Part of a small language model's weights: 2 heads of 64.
Each number is 500 + 25 x the weight over its row's rms, rounded and kept within 0 to 999. Layers, rows and columns count from 0. Numbers have three digits each. The size before them is the row's rms in percent of the matrix's.

# up: layer 5 MLP up, 512x128, rms 0.21, rows 323-369, columns 0-63
# down: layer 5 MLP down (transposed), 512x128, rms 0.214, rows 323-368, columns 0-63
up323 097:510523538463504457504526522482497467497512516471480517537476462494478505491514495465475482447514528469456459505474494543495503530435490503496478496497505490524448517461468511573531526474489517
down323 105:521479500532490483484580511485458512454535541472510501516530476521511464503495502472510519571521510490515519502422510532522519514453551495479487495516480515494509522524468508549518485503503548
up324 094:494442516476472502482462457506484488485466476507495502510530506536513489481543494469447484487456484514499486512488478486507548507462493491497490525511551455487479487516521514511543463488528478
down324 091:507550487521480534466546516544497493523510523563472501486521479415484509514532521504524532505522531499522505493489506508484505518473525500499518454502490500509506506511488548471493485517514482
up325 098:496512508491492514542491510446504484476481503524500480535484468511467501513515527511544511507503475519533507544517514537541502510497532486511525456491485538491488446514492514509511469457511512
down325 097:484485486491471469495496514541465548482532472509501456510484474530521533452488471495492516511502525542442519485462496472527527464536557511497488466495498534478486535476501479475481500434508511
up326 100:490522479466509535513529497499539485484477470511498480535503505531502505549482501502499538486566471485477517514510465560476526494510472539492511476510494456465532538511467527535494472491491501
down326 081:487471511521486523449483498518498481509555490513464479473522502464476482425481446519500497515499501493482499512504494489488479482484505523459509536466528513505487493496525505483484457518469447
up327 100:485492499515536490515489530542542499453520488481529482483490448474489551525481513528543445473524442504450493507493456483536499558490478473503501511500527519475513491502518469502498514507474523
down327 106:511455489512510484495484514488515478475517501504511487500535470507511452477477515479521505491532503487495526502482498454501513461496455523523510492535509483487519525515487517465525482532500501
up328 094:460528520530525478514500498476523509527543496477508544494538504548486543506480466477478503448481485495491515500513509490500502523447465473505499500504520492503477482485444513474466526471545541
down328 086:492517491499450520488486490487533471505486459480508503475501506494508515509525506487527512498507471484517542514490510503484481515493452497517521516504529451510460518506484468492530487479535478
up329 100:509506450488505532498467496459499492525498529511522542525506462488460523533517509497520476461507515474453517530478481496510506500508501504469509486541524505518487506541530475531541541488444475
down329 109:479505445493486493490506490511525526491542496466522475508506503483480523483490507460472497492487493505503522515458532523505513570477481506511478514563464468511479554533543496509496493496475480
up330 112:511484482476525502529499498508526547501541522467540491451489525536472497527506511525516485459453535485480538452500501507507521484529490515505532506504490475521499538529484465495541446516543514
down330 112:489474516512493489482486512491494488523488512490513488492493457531480492491469513544502546468430503471487486547511485492497543496478494505488465524504477514552489467562483509464494541490498536
up331 101:540466499482510483526523480531457481494451491485516518479454502449520478493437502520488495478478532503465557520494508522492504487557537440550558527512518467489495482492497474495500458465494534
down331 110:468540551494475529500524534525504481480510520504513466548483526465490502541529486509525490476505506486512545515439510487459512535500550497454483543515496485512470463459502543544502524497505503
up332 106:481494458501481446504517485522521509525511506493524547487486533541490506570495545480498500494491513495490492499513520513469519461475516495493528492516511484505531556503511493539506495478515475
down332 110:466491531536502499475499539481475492503520496483537486527478479472491498515479523505526524509548490461476492481549491474484558498484495508475471524513498502478448508536531499474531490506520459
up333 104:463495537491489509514444543506557502478495495471452512496527524491496486481537483476502458491483520531484509484512436516519498483501518493489520491487501478478506523498492496511490454506524501
down333 097:517506480478488480514558459473477526488526564504524534495529519513527511489532510510540475533481469484521473494515506515483560475500517489512490539479515521538473471462493511480515465509481505
up334 108:468483511473530466458526490500460438477506510481485488455573462506548536486509498521497499505506510518492496518499523479500479524490483468504505508454513545469461493486508457483528533486520495
down334 110:500500517425480506521520547522514533476527483512469482504480529494519471491447479508534515461489564526516469511483488482492476475472523518514497487475491505547534484424539478537462524490496539
up335 093:511533462499514522487502547532502500511498492494472535531476455500532481523487495529501469516501491507484470492512515526474538482464499493492485550496467505488533503511533511484510469540503411
down335 092:506432460474518502507510495489469494490508528514500460521467475496512484482507458494508521504495547518476512504436504510524467506523464488467514519474492467499510487508508469483540524463496566
up336 103:501498514504522527556459534498418477518478526445455518501519532547549523464494480493494484485520462497465507485486559577541500520493496513512469521512521518472510522512512463519501475487517518
down336 103:519485523467496525497477512464515529470499497518499546495530503507441495496520530506474523522504472520499510468551502472474542458508501523478507553504501535507446503473507468465480520518465504
up337 102:507503504514453464460501508526475529498534494474472480487487493474512494519496525511530489460440510558492499488516487482487519524516489495537480552471501535500527525519534541507469498517511513
down337 109:498485503527507463510459436496500476443506534513487542488534511482502483466464491491523528525528471483504508527504489471504523467496493517488523492505533524524505515496486495501484498457513511
up338 099:469478518471501485492442512499444509507509528510527491518463472530522502499486481520471469488491523398520483518503534508521501461493491478529500552444482513500520483539506496448502493530513550
down338 106:533500502474505513496501479529495503497489502535481502452469503502492500480492490486487519468501533463529509485487460506449549505520523540493520492519480541540532456505500533514491512496509497
up339 106:520435464518517499479524504503475508493504531493554496469498525483511523486521521499528455507496502506502498503546522512481501512483476530503499507539505488509454527511460504502458478525556491
down339 106:523517460491498494475499492514490476518505475508488499474515476478510515495482481503538501517525496514526476502516566480489539466533498501506527475513465525446467482490479474464459539522523510
up340 107:506494507498477469527529496475498532498511518516491458488451488513495445517490496503540471517477523512538528564533503491459507457499493467490462502510520499524537523538504473550540436510496460
down340 123:508506511483491477506511490493557525492514466482502493513533490517552525470468449496494545483491468512522497480526522515497503495524510487502497506493514464458479489495494514525498529475541546
up341 093:528524470471497531474451570467470473549489488473477479484504486493521530538481462539540468522485449521523517503508502496504454506479529504472514476538505467496485514552498491506549528466496489
down341 096:497497473498510552499547484505508505497545560530511508476497489484496489467487501552442519513502452509535480529470464474461497485568516502422474490491489500515527505466480526504487521489474531
up342 103:506545556546510461450554496476482448559541469471532474564514505492518508497505478484493521501503525484483521561522493470496462473473505505465516512484488525462493504518490496495501479510491487
down342 100:477487546491484529495500475482503471534489468482496512547500561498514485529546505516546516488483491458477502523567485530475526518507458511526537509560455521467502478537477498468507513500490466
up343 099:500476517543550491491515528525502465492483494490493532437462457507492484472480483534491499527491518485493497516479490510483511507549506507504464503505493456483507497539501443549479514528508500
down343 101:495536488474511498513516500516507500507536520521455419530538496514521514464521534454498511466495466503546466522477473544516502520500493508452474495500486486522518533467514531515540500473503473
up344 100:491473480533454490492521475464501475526491509516486474486514517458492450466490512489510486514494483491497513495488456519529534480512522503488493522512491495477447498537500466480549502455491515
down344 093:480522513509487453468499511502468553495517514518506521524523556494539491498494476514504525505491528468508519466494477468493517500484571528478489498472537508507493510476525526491488508529526510
up345 107:502507473501504491504512495480524497513487464552485475494468526509532531452526495480501521538489508518497548529494492567497489519502498458534522538536536524539464542500485497474494493487473467
down345 107:500526494536508468447508512539503538498494519504487505509516509483496461504523522507481527495511502564546510486476520474498469453519536534471499499482524499481500518462453508485455485539493484
up346 091:512492474450478486518516509488517492476518545507518540478491466486505513477491550500451444538457492473498449500502502487504476453486495486484502543497510472488494486513472495525480517533453536
down346 089:531503508572466483518496498510500497520503482461539500499506524513525529481514454480527490451467455558461540493502514486447505485522525484561486457501511489523472554442496480503499489465509428
up347 115:466456488480501480493533495476532501500516516485514496538539455523499483519467485537520503512523457497443516481532503473515493505511512488500517484503546539489482512531412515477464452490500490
down347 128:492486582526473526521480519523531493502528519506502477497480489490472508547502518527477487494456462506472485515456553503495477500502492506476500521495482534534477520539458520516486486502501461
up348 105:551472429499497499495504497478507490517483508524509479459488495484526513489494500517533515467514530525473500486531556514500466561505508451494500476480489499523482536498491509506508501488493488
down348 106:481501503500483488531574475487511525463504489488503511508522550514519503513541473482496494542461510477509477536425450539498512479479506510501518526492484504526485459554500516493494518521510521
up349 104:523497524461507486497488488529455516459514475493485469475495487522528508471456485497495462485532497511550522494488489478486505509475467529497490500506522500528504476522551519512498486515542509
down349 108:513531498475512541510517490496519464479478469503501513558453482448505524483501463511503533476505524516520499477542502498521472486534474478557497472523488511497490512530523524454520519453488517
up350 099:480460544472516494489459491432523474485447506499450473516520521494449510482450453501538482450516512517510510496496522524473498510468521525487527521530514536543449497473549514473491498477502519
down350 099:500496544453506452552517498502483499431528508539503485509496477472524499475490484467514457496524454543485473525485518502457501481505510524501514505480473505521530539493485535502461513486491502
up351 106:498507519469519513515486528513519488488501549494498511493487484470513483507518508547462478497472459470482494498502524515477518510452517516524521497491519501481483470503475482474475486510542498
down351 109:460511470501519526480514507468493469514513470472501546506456480474494501497446538504508519456509529495480481477518517465488486517513443519505486516516469494524482431508518457529490445450525462
up352 125:518537496517503492456468534482492551536491490532528456483497517487484475506516458532486472483501511530537512460495489531517494493492475481524493544487535473496482495487492508507520469494481454
down352 117:512487461521486482539508537431500533511514510483542488487449510543523512462520503526515480483514509499469486484527531445508552501469473492533467538538518486505480501509507493470493463435519498
up353 106:563538445445452492483488496534502502501488499508481467495497504477504491487504509498489483479499525508482541491530537485531489522460521489493537557501508470515508501495561493463490534521490495
down353 098:496522505516489480510472538505467508450500519490503494490520517491538475548483473451543488471535506487509468518458522525496480507495560528494496491446473480474511464510516512494507477487538500
up354 107:533519511491519493535494499480515490461472499508521516491496473508530537451510504449508497502506479497491520485515530502547482508498511486493540514521518484578494483477480473528442499483468547
down354 102:481505463515524525513518508473490474525534494539500504460477527462509509474484535493465492496488526506490495487520507490494462482540447497525517517492504479511541517467495482459508493509487530
up355 102:482510500515505488491474529474509492520454541518516503482508507526535515521492501492535464536434515502456525463486468507500492524473518534509527480529473521473486475492545483488514489518552489
down355 101:507483493509533493492455500531525486418516516526487498456539473494485479494493505505491488549508508534484534490446492493491507523534493498454448515506521472522508488507534477521487457476532484
up356 096:507558496521470524474508497462466501487448501461511501426468514469483542527474517524513456509460490475468495500517526507523510501426491503522493478493491499493493494471512523503494508511522538
down356 087:479463506492515503504526497494502445502509491537560463501467501487513477465490493497489523500529481509531486510441473572469483490485482506475495527488520528511461536537487500492489455469494410
up357 088:491505519489532527501436516528528465463498500514487488541500506521535478525521479512496545491490509478476469488485489520520489447495521453524503489481518488467505535513485496542497485509542496
down357 087:488508495519480450507529521507516485479515532471534506508516490523496470517486512523568508518486524470497536486505516445483546534491477537521438481485475515504534515532499455504509476464498497
up358 113:497482453492471521456483510537494553510531468536495481446513493515509486518473543510508468525480499521511490488530487491538508516474502528490500503523540523529470504518488472434484526522501446
down358 107:510479523503443532504487517511512466520462525462470481468480472481525521523469552534476503534495445497460499521539537494516492525534473467491526510530521519526527529474513505493481495513489488
up359 100:499468546446486512479506458476482512468467496496480503466514506488520520491531524488521490498487513476497536511514451448518496539488505525456522533502483492518495523508472460519504517510456462
down359 100:525485510579491500518523502500505550463508511508530491543524491498490498507489511468513485510499555515530491498538467525493468495512495499483476467465504501524504489485558485548542506484512472
up360 096:481505494462504473491473515460505475534497480533449521484479475498508486512512499507466550494486471543513492490522515489484527490517520511515510505458457471518508489531432474530536537476520495
down360 077:488495522524519525489498518528547476484528466469531525514511542524497507499473478500524519506503510471507492513519493530529472543494532504466454483506489527502503508503532510453491501501528486
up361 116:446494534493509516486539467498489528525507483470514478520489489499478525504526487572520471527514530524501491513472509486526478472479485476557514524510510490478499499474484519498475489491509477
down361 112:511509472499512498495532488458486472540508552493498489506541481486471494500501480511528492506495513461480508503535474511515531469548466526492495496506515506509499511477490513508512504466487495
up362 092:574476465521502504469508499498487505515475538528485472575480459468558517525508447514529487478541526524474505513498523489488532487489522483453491497483533478509526467495542488521496499483476511
down362 103:516498519492492473498539493503487500494512483440511477503514501502523492467484508506468542478498504525504530491456533530516500536512499457506487441517478495499479485548464524495513461500473486
up363 101:524523523475523501520514488473515468508486484530542491462470508476500463520513491525494462494509484504515527483461465529489533466473471525490496458472508507508511460502526512516469503486526462
down363 092:508489501524504496467512520554487486459505520488481484491480482466465481513526548518488494492442505464485511497492484524512473474484510500467530480522476492505537552509508503517470537568502476
up364 085:470548489509520451485482550481493464508482481518466496513482477520460500489492539550546477516488511472483497508496536527532521528493499496527549460475504481512503533494482519475495538482496522
down364 077:493504536481462503480489509527477533467515467487503424535486484501481494502500464446458499484501485496470487518520500510495496505499502449506468479527523499484510483474556493469506501483500482
up365 083:530467519505515496500473480521505468512451490515501526465464463517487426503553481537488499489487479473508495510491492506476534489492506481480502519444470487511468500487495493532480496498527507
down365 084:488515485505474531512446513457467525450529500460530473510507550476509503474470478493502534507497464503512481477490525468506490551497487525543480491503462514464542524516467521488503528514464500
up366 104:458518522506530482511514536494485479510530493480562534468496503518544538459483519508473513435456470490515529510510497514514489496504508493502498487475501525526507545571481529487507480540503460
down366 093:529504470451459514504479516494525500481514456484458505509522500477499519516458504457497466540523465547468534500547482507547510524504484469520530460524497473467504504520510516509459498490478525
up367 093:473508514484512551473471547498498465491514504523462494512517469551487527542484524467492506430517456492497525477469520515497509463492468500497539511503479541488580543472477500517546499540499499
down367 094:500522490449467503472506505524511454477513479502552484498518478472500533472455501531527499530501491514497491490551513517490469464472478465492493479464530543522430466531502501522507501447484461
up368 099:545491502487509500503485472455456475526492512491500473463494492492543512494547510535502490495522473463548507505507508524456547505476496490504530514439482468503497467558476491539515474493486512
down368 103:495521538556478519521506508513497521478526481477485532511525481525540525460553524452482513512506526490482462518509506469502467504486500535514511519520537487503515489523511506522512531462511455
up369 109:539494470479482510509531531483520472501483543536474504500514485535502471527531490541544478476479510485519488491514485506504495487578445476548472498488519525537477504514554485461505517514486535